config.toml
num_hidden_layers = 14
hidden_size = 128
num_attention_heads = 4
num_key_value_heads = 1
head_dim = 32
intermediate_size = 320
vocab_size = 947
hidden_act = "swiglu"
norm = "rmsnorm"
norm_place = "pre"
norm_eps = 1e-06
positions = "rope"
rope_theta = 10000.0
rope_fraction = 1.0
qk_norm = true
attn_scale = 0.191
bias = "none"
tie_word_embeddings = false
parallel_block = false
init = "uniform"
init_std_qkv = 0.0358
init_std_o = 0.00677
init_std_up = 0.0358
init_std_down = 0.00428
optimizer = "muon_variant"
learning_rate = 0.0143
lr_mult_o = 3.0
lr_mult_up = 1.05
lr_mult_down = 1.5
beta1 = 0.95
lr_head = 0.00341
warmup_steps = 20
schedule = "wsd"
decay_fraction = 0.734
decay_shape = "linear"
final_lr_fraction = 0.0
batch_tokens = 16384
max_seq_len = 512
doc_mask = true
train_tokens = 100400000
max_steps = 6128
dataset = "wikipedia_en"
Each number is 128 + 24 x the weight over its row's rms, rounded and kept within 0 to 255. Layers, rows and columns count from 0. The size above them is the row's rms in percent of the matrix's.

# layer 3 MLP gate, 320x128, rms 0.358, rows 129-163, columns 0-63
size [101  90  98  97  97  90  96 108  99 103 102  94 104  97 100  96 101  99 106  95  95 111  96  98 100 102  97 104 100  88  97  99 101  99  94]
[[172 163 130 118 136 134 183 101 127 124 133 106 112  96 119 130 123 132 156 143 158 120 162  94 116 111 151 104 148 114 124  87 142 173 116  93  90 115 115 125 166 105  95 175 105 141 140 113 132 103  92 167 124 159 105 139  81 116 104 169 138 101 173 117]
 [127 141 113 130 105 123 142 141 148 139 179 125 165 102 178 122 138 110  94 196 102 138 145  86 138 117 154 128 120  91 115 140 149 114 133 137 125 117 134 116 131 125 129 123 124 165 112 128  84  94  96 106 115 143 140 104 151  94 122 136  88 156 103  98]
 [108 109 142 149  97 130 118 147 137 108 138 130 141  92 133 144 126  60 109 113 133 133 168 127 133 114 112 122 129 130  91 123 127 158 157  88 171 135 121 104 112 132 147 105 156 167 171 165 126  82 144 154 129  93 112 100 109 161  79 122  87 136 110 119]
 [160  92 121 120  99 164 114  96 115 115 127 173 139 122 169 129 143 151 138 130 131 100 117 116 160 107 106 111 107 118 104 136 105 141 143 107 106 138 128 129 152 131 113 100  98  96 119 104  82 160  98 141 155 104 124  71 121 139 136 105 118 127 168 118]
 [124 155 169 153 125 134  94 123 100 119 118 143 152 149 121 137 147  79 146 154 167  69 101 142 124  86 142 140 110 146 122 100 106 145 124  98 173  96  82 106 140 137 135 131 141 160 132 116 150 163 131 155 167 137 107 114 127 146 148 119 116 104  96  84]
 [107 109  97 150 181 122 176 145 131 140 150 133 130 134 133 160 139  99  85 142 129  86 113 104 144 170 152 126 111 118 121 153 108 125 144 107  98 119 161 100 160 112 165 101  84 120 151  49 139  99 139 103 162 150 140 122 109 115 127  98 112  92 123 108]
 [117 149 103 113 139 106 153 141 103  83 137 139 137 102 120 158 120 134 136 101 128  81 125 127 148 136 181 126  88 130 128 119 148 121 155 147 115 133  79 123  96 120 142 123 143 153 130 202 119 119 149 175 149 146 158 114 159 134 122  80 142 181 173 122]
 [183 151 115 118 124 149 139 162 116 113  98  72 117 125 168  89 100  61 118 120 113 172 127 110  99 158 147 158 122 116 122 167 123 111 161 129 126 122 160  95 127 172 125 172 117 108 163 130 121 142 120 124 146 113 189 127  87 139 159 137 116 181 122 167]
 [125 118 138 143 127 147 133 120 104 100  86 107 110 122 140  96 156 143 141 167  93 121 119 154 123 100 169 153  90 108 109 172 127 146 134 132 147 172  92 117 115 131 105 132  85 125 107 151 145 114 134 134 119 123 156 103 130 153 131 121 123 133 186 135]
 [111  75 144 107 136 112 145 105 138 101 116 133 110 132 122 132 153  97 102  91 146  93 105 144  86 173  97 164 121 125 146 158 171 153 153 114 106 141  75 119  88 134  94 120 145 129 135 139 209 121 123 134 139 121 141 125 140 133 143 163 118 139  98 132]
 [114 118 143 138 138  98 139 149 107 125 127 154 100 112 152 151 200 133 103 121 155 163 150  94 179 132 135 148 120 131  86 121 111 186 129 105 180 137 155 136 121 113 130 138 117 135 112 122 175 130 120 103 114 150 159 113 130 128 143 120 139 124 163 141]
 [109 119 122 136 197  99  87  57 105 129 135 123 173 152 119 107 109 113 113 121 167 133 137 160 127 144 127 123 119 109 129 154 101 143 118  91 133  86 159 147 160 128 140 123 120 132 100 161 151 120 129 102  87 130 114 142  93  90 109 114 160 126 110 191]
 [128 144 118  96 100 115 115 176 137 128 128 117 141 140 104 192 128 120 158  90 128 161 136 160 145 127 146 175  92 132 102 142 120 134 120 136  96 124 139 135  94 130  89 170  95 127  96 116 101 136 128 139 147 121 122 115 120 129 120 123 158 120 136 114]
 [174 117 138 156 163 152 123 167 104 113 113 119 133 116  95 127 105 155 111 122 133 119 117 115 137  98 132 185  90 107  94 126 124 109 155 144 103 104 134 141 109 125  90  80 142 100 123 161 129  86 159 118 108 150 147 179 174  91 136 140 122 145 152 165]
 [180 102 124 132 140 111 156 141 142 130 154 159 131 177 150 111 138 110 129 158 143 155  91 151 137 118 150 138 153 164  87 159 101  89  98 166 120 134 116  78 118 125 113 197 129 141 129 118 172 108 123 126 106 126 144 142 151 106 126 162 135  69 150 128]
 [100 119 140 136 149 158 154 120 113  81 115 143 132 154 105 166 118 148 120 123 155 132 173 123 166 170 112 112 138 134  96 138 127 134  97 124  90  91  71 154 120 141 137 128 128 136 139  97 163 143 102 137 122 129 120  98 111  96 158 132 132 146 131 114]
 [162 167 145 160 153 137 141 138  97 142 104 101 165 122 106 127 110 140 108  88 111 115 140  98  85 113 160 138 170  96 171 151 118 144 120 130 133 139 154 139  78 138 115  91 110 140 135 195 141 124  97 145 100 121  90 107 158 117 134 108 141 145 146 129]
 [117 128 122 107  88 107 181 145  98 106 121 165 124 121 177 169 118 142 161  96 132 139 169 124 138  90 110 196 143 155 125 134 156 135 130  82 100 126 130 123 128 130 160 111 103  81 139 111 139 163 113 140 144 154 140  97 116 131 116 128 112  90  95 116]
 [133 105 104 120 115 112 146 147 141 122  90  91 143 124 121 144 146 143 133 129 141 103 102 128  90 105 133 140 134 111 109 139 153 114 155 134 128 160 106 153 151 150 176  86 112 132 173 123 162 116  86  98 173 125 154 133  93 124 146 112 124 128 104 188]
 [147 111 133 149 108 139 146 127 143 135 108 132  95  95 141 154 144 105 123 131 140  74 117 148 104 125  93 127 154 156 149 134 130 159 155  97 135 101 137 122 134 113 105 117 154 146 120 146  54 108  91 162 131 113 161 121 124 155 116 113  84  93 120 145]
 [146 138 110 152  94 162 114 161 149 127 149 155 136 119 124 140 167 105 100  97 131 104 137 164 167  60 104 137 112 112 103 127  83 129 158 155 141 104 140 114 123 133 148 140 110 107 119 147 127 122 112 116 127 102 142 151 126 139 150  99 128 155 122 144]
 [180 149 176 142 119 152 151  98 104 137 102 149 133 161 135 150 153 118 110  78 109 123 122  83 115 133 136 140 127 142 108 114 150 139 146  97 130 141  99 142 138 129 139 132 128 142  93 152 130 113 136 121 151 127 125 134  98 150 101 164 109 111 126 120]
 [109 125 110 104 100 146 120 145  85 129 132 161 125 162  79 103 187 187 111  94 173 129  88 125 126 121 147 141 160 144 120  90 139 171 140 151 101 148 142 134 117 131 116 110 152 109 123 106 162 115  87 153 151 115 158 165 106  95 148 133 138 161 125 151]
 [138 150 137 167 147 123 174 135 141 117 117 164 139 111 128 119 126 119 147 121 133 140 132 107 151 165 119 106 171 114 149 130 142  99 138 101  86 150 113 139 104 114 124  95 111 114 151 115 151 148 121 114 153 164 157  82 150 124 146 133 136 130 106 135]
 [138 142 114 124 161  91 135 146 143 116 120 161 106 129 103 105 141 127 139 122  80 127 129  83 156 112 133 103 130 106 148 128 100  83 111 108  80 135 102 136 130 116 165  88 119  98 153  97 136 110 140 110 136 139 122 135 120  86 159  90 169 135 158 120]
 [133 147 160 109 117 137 139 119 127  83 109 106 103 101  94 138 137  90 135 128 183 127 126 128 155 173 114 154 117 134 157 127 130 130 132 130  97 198 103 142 108 117 128 157 121 140  88 137 120 135 106 163 116 122 159 142 131 111 135 112 173 123 148 169]
 [132 123 129 107 140 158 157  87 118 158  96 109 138 123 149  88 170 115 148 139 147 168 134 120 140 126 162 104 154  85 145 107 138 176  80  94  76 128 120 144 145 129  65 135 145 138 129 142 123  94 114 160 130 121  87 159 149 130 126  88 156 141 200 170]
 [144 124 158 125 129 118 107 157 123 121 138 142 117 121 126 125 127 103 116  89 114 139 122 143 169 130 159 168 128 131 124 131 115 161 102 124 141 121  88 111 106  92  92  95 150 130 150 125 146 164 144 138 119 100  88 108 154 166 105 176 149 119 101 110]
 [146 124 160 107 107 111 130 128 151 101 114 123 109 133 126 141 126 120 117  98  97 135 129 133  77 125 179 134 159 125 124 114 142  82 120 143 116 116 117 105 149 163 123 136 129 141 149 191 113 131  99 150 115 111 138 141 168 139 134  98 107 122 122 105]
 [113 122 110 122  85 115 143 129  79 111 139 144  98  77 135 142 152 177 144 168 119 145 154 143 129 100 164  70 105 141 129  69 136 181 114 112  93 139 153 145 117 126  79 119 107 152 130 140 125 110 109 157 175 151 122 117 124 112 118 149  80 102 139 157]
 [109 169 103 109 128 123 164  84 108  57 133 155 164 140 132 142 179  91 140 126 137  73 130 148  95  99 131 153 117 148 119 124 147 144  99 155 132 159 116 144 143 134 131  89 146  98 165 149 129 111 143 153 174 116 151 157 114 151 138 111 128  88 123 125]
 [161 108 124  79 183 150 114 155 150  72  80 120 124 108 104 124  67 161 128 121 132 147 115 127 134 108 111 113 134 182 123 140 116 144 141 152  95 157 111 108 103 119 173 108 151 138 104 151 118 128 160 152 163 130 153 110 121 159 157  95 131  91 124 145]
 [158 154 100 159 104 117  95 127 133 118 156 132 155 160 115 123 108  88 134 134 143 140 108 146 173 114 120 169 125 154 136 190 122 131 177  99 103 159 126 163 139 110 143 127 117 138 145 124  94 160 128 134 111 141 100 144 116 115 163 155 118 179 110 157]
 [103 123 118  88 135 138 160 127 162 123 106 128 135 121 106 137 168  94 139 127 101 121 116 114 136  86 109 185 113 100 101 128  94 120 116 135  70 164 150  97 115 176 141 178 152  99 146 135 121 108 111 166 132 126 105 111 106 152 138 164 132 130 173 172]
 [125 121 114  98 118 130 114 181 123 114  88  48  78 159 123 115 103  64 129 133 126 130  97 106 121 136 144 137 113 157 141 129 134 125 122 142 159 149 136 140 124 124 113 146 137  90 158 116 100 162 125 140 154  90  94  91 125 178 143 136 126 155 124 150]]
# layer 3 MLP up, 320x128, rms 0.355, rows 129-163, columns 0-63
size [109  88  91 102 104  92 103 105  95 109  92 101  98  91 101  96 105 106 101  95  98 107 103  94  92 105  99  99  99  88  94  97  99 103 100]
[[122 135 137  74 106  73 145 144 155 132 140 113 157 162 114 104 120 150 127 145 189 152 121  94 148 147 123 124 132 153  99 118 128 102 124 142 172  81 114 149 153 146 158 114 139 119 101 126 103 128 113 126 109 104 159  94 158 136 181 162 136 117 113 145]
 [107 126 123 148  78  94 123 122 161  88 123 145 140 112 169 110 129 120  99 128 123 151 135 134 129 115 163 111 138 114  81 160 126 106 136 130 120 101 147 169 150 130 116 139 160 174 156 125  96 129 150 134 104 135 163 129 126 104 130 119  98 155 137 142]
 [116 130 142 133 118 101 127 127 110 136 161 151 126 124 119 155 147 139  76 177 118 157 113 132 103 142 111 162 162 156 139 169 134  97 144 148 121 123 142 114 140 167 142 156 104 163 109 177 106  81 122 123  87 130 134 119 127 123 133  95 102 133 133 131]
 [121 119 109 116 119 124 114 137  79 127 146 114 158 101 156 129 110 117 126 140 123 118 130 138  92 138 113 119  79 141 128 135  71 137 162 133 121 180 122 136 103 144 133 147 134 122 141 105  82 120  90  91 132  96 180 141 139  88 115 179  90 130 124 136]
 [171  95 151 117 134 136 171 135 140 153 169 123 154 138 126 120 122 157 129 154 168 130 131 174  87 157  81 160 114 134 160  72 120 120 143 156 110 128  88 140 111 114 136 142 115 105 155 109 156 144 155 112 103  94 119 123  92 152 161 126 133 139 175 161]
 [158  67 137 125 162 129 132 132 165 154 162 160 149 151 173 138 167 120 117 139 131 141 130 113 169 135 138 126  92 126 109 133 103 150 105 148 156 147 122 151  99 118 143  95 114 142  85  97 106 127 135 120 183 101 139 119  88 148 138 117 126 124 132 140]
 [105 102 116 114 125 148 129 144  87 168 107 133 125 149 126  83 122 113 119 163 120 156 120 196 152 139 159 137 152 163 124 182 141 120 122 134 106 148  96 137 125 196 135  93 137 139 134  97 129 142 117  87 143 133 117 101 104  84  91 136 132 129 108 133]
 [120 129 136 123  66 102 146 111 126 119 149 170  91 134 136  73 138 162 140 167 100 103 140 161 123 136  97 131 159 119 135 141 137 149 145  89 111 114 121 128 178 123 192 146 109 142 121 124 152 132 150 145 104 118 126  95 140 138 122 129 159  99 172 102]
 [129 151 119 163 102 153 177  99 122 136 129 134 148 116  99 145 131  95 103 187  94 112 133 104  89 119 152 138  99 122 166 156 121 130 115 107 125 152 103 137 123 148 124 103 100 131 129  98  76 101 185 143 138 160 144 141 171 148 104  92 122 149 128 154]
 [101 127 108 116 131 138 141 152 134 165 162 131 121 131 144 140  98 115 155 114 107 117 122 126 138 142 103 132 118 165 130 100 130 194 169  72 147  73 117 142 107 112 158 100 132  93 187 144 146 155 118 117 127 117 151 118 109 112 133 172  80 158  96 140]
 [173 107 133 153  65 120 144 138  84 102 133  98 103 172 134 133 126 145 147 141 148 141  92  84 124  77 143 102  97 123 128 128 145 133 134 111 154 157 177 105 118 105 145 113 142 136 143 140 130 121 163 131 157 109 150 127 114 125 146 146 112 130 132 144]
 [150 127 114  96 137 139 124 124 132 119 118 122 109 115 113 125 121 130 116 128 102 106 135 111 188 166  80 102 125 163 137 123 105 147 109 163 186 145 112  88 105 156 162 138 110 139 158 118 122 151 141 138 131 112 121 116 111 140 123 104 104  92 135 110]
 [146 144 127 158 104 150  88 141 137 120 129 161 140 125 117 155 108 177 136 122 139 140 111 112 102 139 124 125 102 148 173 156  65 144  93 164 122 114 118 130 133 139 146 129 113 145 156 101  82 117 173  98 171 147 158 105 141 138 112 126 150 148 131 153]
 [132 116 174 125 146 128 121 107 107 104  93 161 127 127 146 120  62 131 176 151 139 105 133  81 143 125 163 116 131 138 150 161 140 115 141 134  67 105  94 105 117 178 130 130 153 103  92 157  96 127 144 139 136 136 147 117 130 163 102 122 167 145 147 140]
 [119 162 137 114  81 119 125 111 148 119 158 121 142  98 123 129 122  88 138 129  72  83 166 133 134 112 106 109 142 155 133 112 163 109 167 108 123 113  98 168 103  68 119 184  88 110 123  83 123 157 146 128 146 108 107 133 140 128 111 109 108 117 151  99]
 [ 85 125 123 111 123 111 132 111 115 131  94 119 141 129 140 118  95 100 145 135 139 159 121 152 143 125 154 114 116 120 153 114 183 129 122 105 191 116  96 146 105 118 143 124 161 152 105 135  90 138  99 147 167 140  88 162 127 152 136  74 133 113 166 163]
 [128 131 133 129 145 104 123 108 132 143 158 133 130 134 144 135 132 134 126  97 124 142 116 107  93 154 131 160 150  88  82 161 128  61 127 110 129  99 111 153 167 123 118  87 128 147 153 139 124 127 112 109 113  90 144  80 111 102 157 160 126 125 136 151]
 [119 111 146 103 141 145 146 167 112 115 120 137 138  98  96 107 129  94  86 100 114 177  97 209 136 122 178 137 137  89  99 109 122  99  92 178  91 157 121 134 109 112 125 128 166 102 148 115 157 107 129 139 142 106 127 154 115 185 121  92 108 144 161 150]
 [120 133 127 134  96 140 123 149 135  99 157 163 120  91  96 116 122 130 100 131  76 137 142 140 141 175 116 128 135 109 158 126 109 151  78 140 151 120 112 146 129 116 147 144 125 103 155 108  80 112 140 150  82 134 126 141 161 164  96 169 108 127 121  81]
 [111 118 104 143 144 114  98 121 139  99 106 133 160 116 133 160 122 129  65  98 158 160 149 136 138 165 104  98 145 157 196 146 142 158 118 156 107 156  98 147 102 101 105 110 122 159 165 172 160 120 121 131 131 100 113 170 107 148 142 136  80 156  96 136]
 [126 130 103  94 152 144  94 112 136 144 163 164 187 109  90 100 168 134 110  86 157 105 148 120 111 127 128 103 136 153 120 179  98 145  93 139 102 122 112 142 159 129 151 115 144 152 125 152 149 127 119 131 132 133 142 120 134 133 166 137 108 117 143 146]
 [146 135 155 119 115 146 136 140 152 137 148 113 110 130 137  97 179 123 129 149 118 178 166 119 121  89 152 115 108 126 119 136 118 149 111 144 175 141  96 128 119 122 124 127  79  87 115 140 101 120 114 159 153 161  92 132 101 165 143 195 144 123 134 183]
 [158 128 121 162 112 134 124  74 127 126 107 172 125  96 111 122 115 139  71 156 145 129 112 124 120 161 159 135  80 152 101 164 106 126 129 146  89 109 136 119 142 148 151 159 143 146 164 149 103 118 147 128  86 116 122  76 111 148 145 114 110 148 111 158]
 [150 119 135 103 193 162  89 107 177 166 109 101 117 105 192 111 127 144 119 132  95 103 155 146 108 141 134 103 146 121 155 149 114 139 110 118 167 102  93 103 122 100 122 100 142 166 134 139 101 128 125 149 106 121  86 103 105 131 127 166 136 115 156 136]
 [133 153 139 158 151  93 146 125 135  88 130 171 100 146 131 146 107 137 112 125 108 189  99 119 166 126 127 132 141 138 117 141 126  85 114 130 129 157 101 115 142  75 152  72 146 124 112 116 118 137 103 124  91 124 122 144 150 140 116  97 181 151 122 116]
 [136 150 153 153 160 125 132 141 120  96 139 130  87 157 143 140 182 105  82 104  76  81 154  98 144 119 123 178 154 108 126  99 124 132 106 114 139 132 136 130 122 117 134 106 120 132 123 105 145 130 137 102 139 136 121 146 116 164 144 153  78 111 115 115]
 [172 116 136 150 137 127  73 144 155 116 111 153 133 154 136  95 146 117 177 132  73 118  84 153 114 152 123 123 121 113 136 154 127 137 158 149 140 188 159 159  91 120 116 159 131 137 132 106 139 113  90 147 104 153 128 151 146 146 147 190 133 134 131 112]
 [148  74 121 132 121 135 181 122 157 134 113 109  94 177 165 116 125 141 109 113 112  88 122 118 104 112 129 113 150  91 102  91 104 122 115  91 101 127 107 118 117 115 145 130  96 119 104 128 108 154  91 132 138  71 166  90 142 115 134 141 162 123 106 150]
 [147 103 134  82 172 116 117 125 132 113 138 147 149 152 120 146 138 162  98 118  99 116 185 137 140 103 167 112 103  97  86 160 116 104 142 102 104 154 140 102 134 111 105 180 154 102 167 119  86 135  92 115 111 113 118 132 121 118 136 126 156 105 139 194]
 [148 152 128 156 160 127 106 102 136 132 122 121 139 153 105 124  97 122 129 102 114 124 100 116 111 108 173 161 142 130 108 149 131  94 146 146 134 123 120 111 143 130 136 119 130 132 165 130 189 148 169 146  80 139  69 122 134 108 162  81 124 113 123 129]
 [145  91 113 139 142 153  98 120 119 112 147 141 158 116 136 159  67  88 148 130 137 190 116 112  93 133 125 110 136 144 119 145 136 120 149 124 108 127 161 138 118 165 165 117 100 144 136  88 112 111 102  98  84 167  93 141 132 176 126 123 109 142 113 124]
 [123 156 139 140  87 144  91 111 129 118 111 122 137 129 126 144 122  87 113 116 124  85 123 160 107 146 110 147  71  97 120 128 157  96  88 113 119 137 143 103 129 136 116 134 116 154 102 152 119 162  71 153 142 147 174 117 102 128 117 119  99 149 119 124]
 [ 59 148 160 135 125 142 113 173 157 122 113 116 199 145  91 125 116 146 119 177 140 106 144 122 158 130 113 123 139 145 159 126 152  82 164 173 107 119 139  99 100 161 121 135 100 129 143 172 136 157 193 170 149 132 159 128 138 128 108 120 143 119 157 104]
 [149 132 113 148 133  92 116 132 116 141 117 114 119 151 105 109 129  90 108 118 127 126 115 158 119 123 135 134 126 115 135 158 148 133 113 181 100 105  99 190 120 139 122 135 128 124 175 148 134 135 156  97 126  80 126 146 164 132 143 137 131  92 113 110]
 [108 183 136  78 156 139 111 146 107  84 130 133 121 128 128  95 114 143 153 138 131  81 167 112  70  90 116 124 134 131 112  99 114 151 177 163 145 100 161 155 110 134 122 136 144 111  98 104 155 113  95 116 127 109 161 127  84 137 116  89 124 134 130 139]]
# layer 3 MLP down (transposed), 320x128, rms 0.195, rows 129-163, columns 0-63
size [107  81  93  96 101  83  99 109 101 107  97 102 101  95 101 102 107 105 100 101  99 104 104  97 100 104 102 101  99  86  98 101 100  98 101]
[[131 158  84 155  98 124  73 123 128  97 137 102 121 131 151 147 121 138 129 108 110 101 135 148  76 139 122  89  78 138 106 118 156 169 146 134 118 177 132 113 154 114 141 134 122 133 168  98 141  80  94  94 130 120 113 138 133 145 142 129 106 148 136 120]
 [ 87 117 152 177  99 165 156 141 155 126 141 130 163 118 116 148 131 134 155 125 150 113 180 112 187 112 102 113 146 114 130 138 124 122 173 145 109 114 148 122 167 103 116 136 114 116  98 101 146  79 124 163 143 130 153 155 114 102 176 157 141 140 103 132]
 [141 149  69 143 123 110 156 171  96 106 135 137 106 131  96 133 123 104  97 118  85 102 106 135 153  69 137 132 113 128 118 110 141 140 126 130 130 115 116 131 173 172 179 151 142 133 101 114 104 133  95 114 144 133 104 112 190 139 130 110 154 130 141 134]
 [149 104 189 129 111 170 123 154 150 106 128 109 147  75 146 129 150 121 129 128  98  98 144 145 111 129 167 121 154  72 176 173 103 119  94 142 144 141 157  92 108 100  73 125 108 103 137 160 114 116 105 113  92 114 139 139 143 120 179 135 125 175 155 113]
 [153 137  83 153 104  81 161 118  85 150 147 150 107 145 152 147 137 142 116  91 162 127 138 134  78 128 144 159 124  92 144 110 103 130 132 108 133 118 124 135 135 111 131 134 142 111 158 150 128 139  87 120 128 121 117 104 131  94 101 120 129 105 118 158]
 [117 137 118 112 124 134 141 130 135 152 166 107 114 128 132 127 137 125 141 116 157 117 117 118  97 156 140 117 143 159 131 154 125 150 135 135  94 140 107 122  71 139 125 110  90 137 122 120 152 157 180 119 147 130 118 167 126 127 190 157 127 114 105  92]
 [124 111 101 130 165 130  70  80 158  87 189 162 109 139 144 188 135 120  75 130 133 130 108 157 134  96 145 148 103 107 137 152 150 119  82 126 109 139 129 142 126 126 136 150 112 112 138 126 125 128 120 127 127 121 110 174 104 142  66  88 165 135 116 120]
 [121 148  99 128 120 126 129  87 130 110 144  89 119 113  63 146 148 146 134 125 138 119 109 148 110 125 124 118 102 141 141 134 109 123 126 117 146 119  87 156 122 157 128 135 129  99 146 127 154 137 135  91 101 127 169 184 164 112 186 137 121 133 118 136]
 [113 124 112  97 162 122 132 139 181 102 104 104 128 127 109 102  56 119 113 140 113 118 126 165 179 152 154 177 123 108 170 148  98  77 131 139 152 140 159 110 123 143 142 108 126 147 137 140 141 131 136 113 137 125 161 152 104 132 129 122 118 118 122 106]
 [110 127 135 161 146 140 133 127 148 180 142 159 135 109 127 110 110 142 119 156 148 119 145 152  96 100  95  73 128 149 120 143 159 148 112 153 170 116 142 159 168 111 125 119 114 128 106  75 164 135  96  92 108 116 109 116 152 138 182 104 147 133 115 134]
 [126 134 137 116 140 138 125 168 123 153 141 140 148 157  84 130 147 117 143 162 127 136 124 114 102 106 137 139 127 150 131 140 156  73 147 131 150 153 128 115 115  89 100 159 194 135  85 154 103 131 143 155 146 119 102 133 167 155 173 142 111 201 121 127]
 [147 120 115 104 108  98 146 140 128 138 148  76 142 156 168 153 115  90 155 164 177 137 139 113 126  92 104 150 124 138 128 132 106 156  96 126 144  82 131  88 113 135 155 108 154 145 129 117 122 149 112 114 166 139  87 125 134 143 133 131 111 186 147  96]
 [107 129  83 135 174 132 142 111 155 150 161  79 133 129 126 116 175 108 159  99  74 128 130 128 111  84 138 128 163 107 104 169 129 161 127 116 140 132 164 127  92 148  84  99 144  90 125 134 152  82 137 115 155 107 156 128 135  99 156 131 122 111 112 111]
 [129 154 128 144 109 116 211 117 130 168 110  96 132 145 152 140 100 114 154 123 111 117 174 100 119 107 133 117 153 121 133 133 119 108 153 131 116 119 110 110 157 158 132 128 126 158  86 133 107 134 130 128 107 106 129  99 160 154  67 115  56 118 126 122]
 [101 119 153 169 148  92 168 139 149 123  76 124 127 131 115 168 133 136 116 134  88 139 140 189 157 150 161 160  59 176 134 155 121  70 148 119 120 111 140  94 134 136 150 122 145 130 151  94 117 126 135 134 131 121 134 100 144 101  66 151  97 123 121  95]
 [126 140 112 134 168 111 114 173  97 129 125 130 128 141 131 127  82  86 112 104 108 164 121 138  93 147 152 134 113  99 126 114 112 129 165  93 129 140 134 105 106 127 113 143 104 143 120 121 125 109 158 127 128 114 123 134 107 137 119 136 115  98 138 106]
 [143 134 118  85 131 130 119 173 143 168 158 107 125 138 122 131 160 138  92 135 116 120  96 157 105 135  80 131 113 154 130 144  81 138 101 196 130  95  81  87 115 154 143 163 127 128 145 155 111 126 165 134 116 131 154 169 146 156 185 124 135 173  90 148]
 [182 109 132 132  94 138  87 109 166 143 161 148 138 116 114 144 116 138 161 113 134 126  87 118 123 152 138  94 119  96 126 115  79 159 104 133 143 146 141 155 110 140 118 164 124 152 124 113 165 136 110 119 170 113 105 146  92 138  65 106  95 151 168 135]
 [159 147 178 152 108 136 103  95 101 115 136 118 118 147 148 146 176 135 116 122 118 157 137  90 130 128 152 141 125 116 173 148 155 165 142 129 122 130 158 115 119 152 139 141 120 125 128 120 140 123 145 130 106 100 119 161 130 112  81 154 111 138 120 133]
 [143  79 135 123 133 110 111 127 157 101 134 126 123 133 108 129 107  68 117 136 141 127  64 135 125 148 126 143 117 141  96 114 154  97 101 145 152 104 111 116 150 169 143 132 143  88 100 107 177 117 153 115 129 150 160 104 121 116 128 119 138 162 148 139]
 [127  97 141 168 143 133  93 113 165 121 122 153 111 134 163  88 142 144  67 143 133 128 132  73 141 126 137 134 153  64 176 149 146 132 139 185 116 148 140 137  91 168 118 126 110 131 133 152 167 146 113 122 113  97 136 133 102 112 104 132 160 138 119 111]
 [141 125 155 140 108 110 102 153 122 153  95 128 112 163 113 117 104 126 128 133  98 144  61 111 153 155 125 113 143 144 116 136 134  89 163  77 147 149 122 166  81 137 135 103 118 115 126 112 130 123 136 162 131 135 143 150 141 117 111 121 148  92 143 114]
 [127 112 149 148 129 110 140 167 162 117  90 145 131 116 121 141 164 150 137 118 112 113 141 145 154 162 154 125 169 114 112 156 101 145 139 176 139 116 165 128 174 160  73 144 152 144 122 161 115 152 110 109 116 151 111 104 129 128  88  83 133 136 148 123]
 [118  98 120 161 146 107 140  79 147 150 173  80 137 127 147 128 119 161  98 132 138 154 133 167 176 129 103 119  87 138 114 122 127 106 162 139 103  95  98 114 108 139 154 115 122 140 127  91 116 153 114 139 148 103 135 147 135 164  93  95 135 141 160 159]
 [123 129 109  99 185 155 121 114 166 134 143 124 125 154 133 122 154 110 155 169 136  63 129 107  92 121 142 156  99 167  92 108 142 133 157 116 129 108 139 130 127  89 132 148 162  97 107 130 145 155 113 117 154  98 171  90 162 126 160 112 117 127 143  99]
 [123 118 110 124 131 112  90 141 105 126 159 203 125 154 113 162 101 125 113 122 123 144 112 120 113 103 111 160 123 135 166 144 112 103 117 102 106 151 124 107 135 117 128 155 146 127 168 176 134  99 151  87 166 106 112 104 177 174  87 131  68 118 112 117]
 [134 110 112 122 145  94 113 196 143  77 158 154 139 114 111  92 168 124  86  97 176  89 104 113 111 121 119 122 100 134 114 134 111 105  90 160 141 138 155 122 108 120 174 147  89 127 153 123  95 152 139 137 154 147 100 124 135  93 151 134 103 135 161 152]
 [129 125 125 164 103 166 117 149 152 131 112 105 127 156  97 140 127  81 135 110 155 100 139 131  98 120 155 153 101 125 172 130  99 138 117 109  98 112  85 129 144 141 152 139 116 102  91 118 140 117 104 132 102 142 156  90 147 115 161 149 120 119 143 100]
 [141 128 117 126 120 105 123 140 120 119 127 126 145  99 145  73 134 145 165 122 127 121 174 141  70 148 136 129  89 120  96 176 104  92 109 117 130 136 135 120 141 120 103  94 122 108 146 126 106 120 135 170 134 102 129 119 175 152 139  97 161 157 103 133]
 [124 115 140 117 124 104 107 145 145 118 128 116 123  96  84 136 102 103  80 112 166 101 100 127 152 127  76 148  67 116 163  97 123 113 111 136 105 122 153 121 146 143 108 142  85 157 145 132 119  70 167 127 158 135 100 107  98 140 136 127 114 101 179 123]
 [182 150 110 102 141 103 104 178 143 113 150 101 140 114 158 160 112  74 130 132 181 121  97 116 135 139  99 157 149 149 145 143 158 113 115 108 141 132  97 112 152 119 160 112 125 196 122 107  98 109 149 103 126 131 139 149 143  91 116 113 112 133 108 159]
 [137 131 125 112 127  98  91  91 107 139 105 126  94  90  86  88 183  90 125 137 101 147 129 128 107 145 118 155 102 150 124 134  84  66 129 137 110 136 132 135 102 134 111 111  89 133 149 112 113 148 111 177  92 144 148 149 149  91 139 144  91 133 141 175]
 [157  80 137 141 193  83 118  84  73 132 117 158 131 128 148 100  96 134 137 142 112 124 119 149 119 143 113 140 145  84 119 105  97 129 163 136 135 103 152 105 119 144 136 109 110 173 126 122 145 164 129 130 113 132 126  82  96 117 153 118 149 190 112 122]
 [113 147 128 177 125 137  96 107 107 102 123 173 131 110 126 130 118  97 123 145 111 125 115 147 155 167  90 127 116 152 158 130 123 134 133 127 114 121 136  84 119 127  91 127  91 155 134 196 163  94 116 108 100 143 137 146 127 108 102 134 139 105 120 122]
 [107 114 177 102 146  93  91 128 103 136 123 136 121 139 131 136 153 134 137 150 114 112 125  91  71  98 123 110 140 177  58  93 115 150 138 109 132 112 113 128 118 148 104 124 123  99 191 102 119 109 155 133 116 136 117 145 160 131 117 135 125  69 169 148]]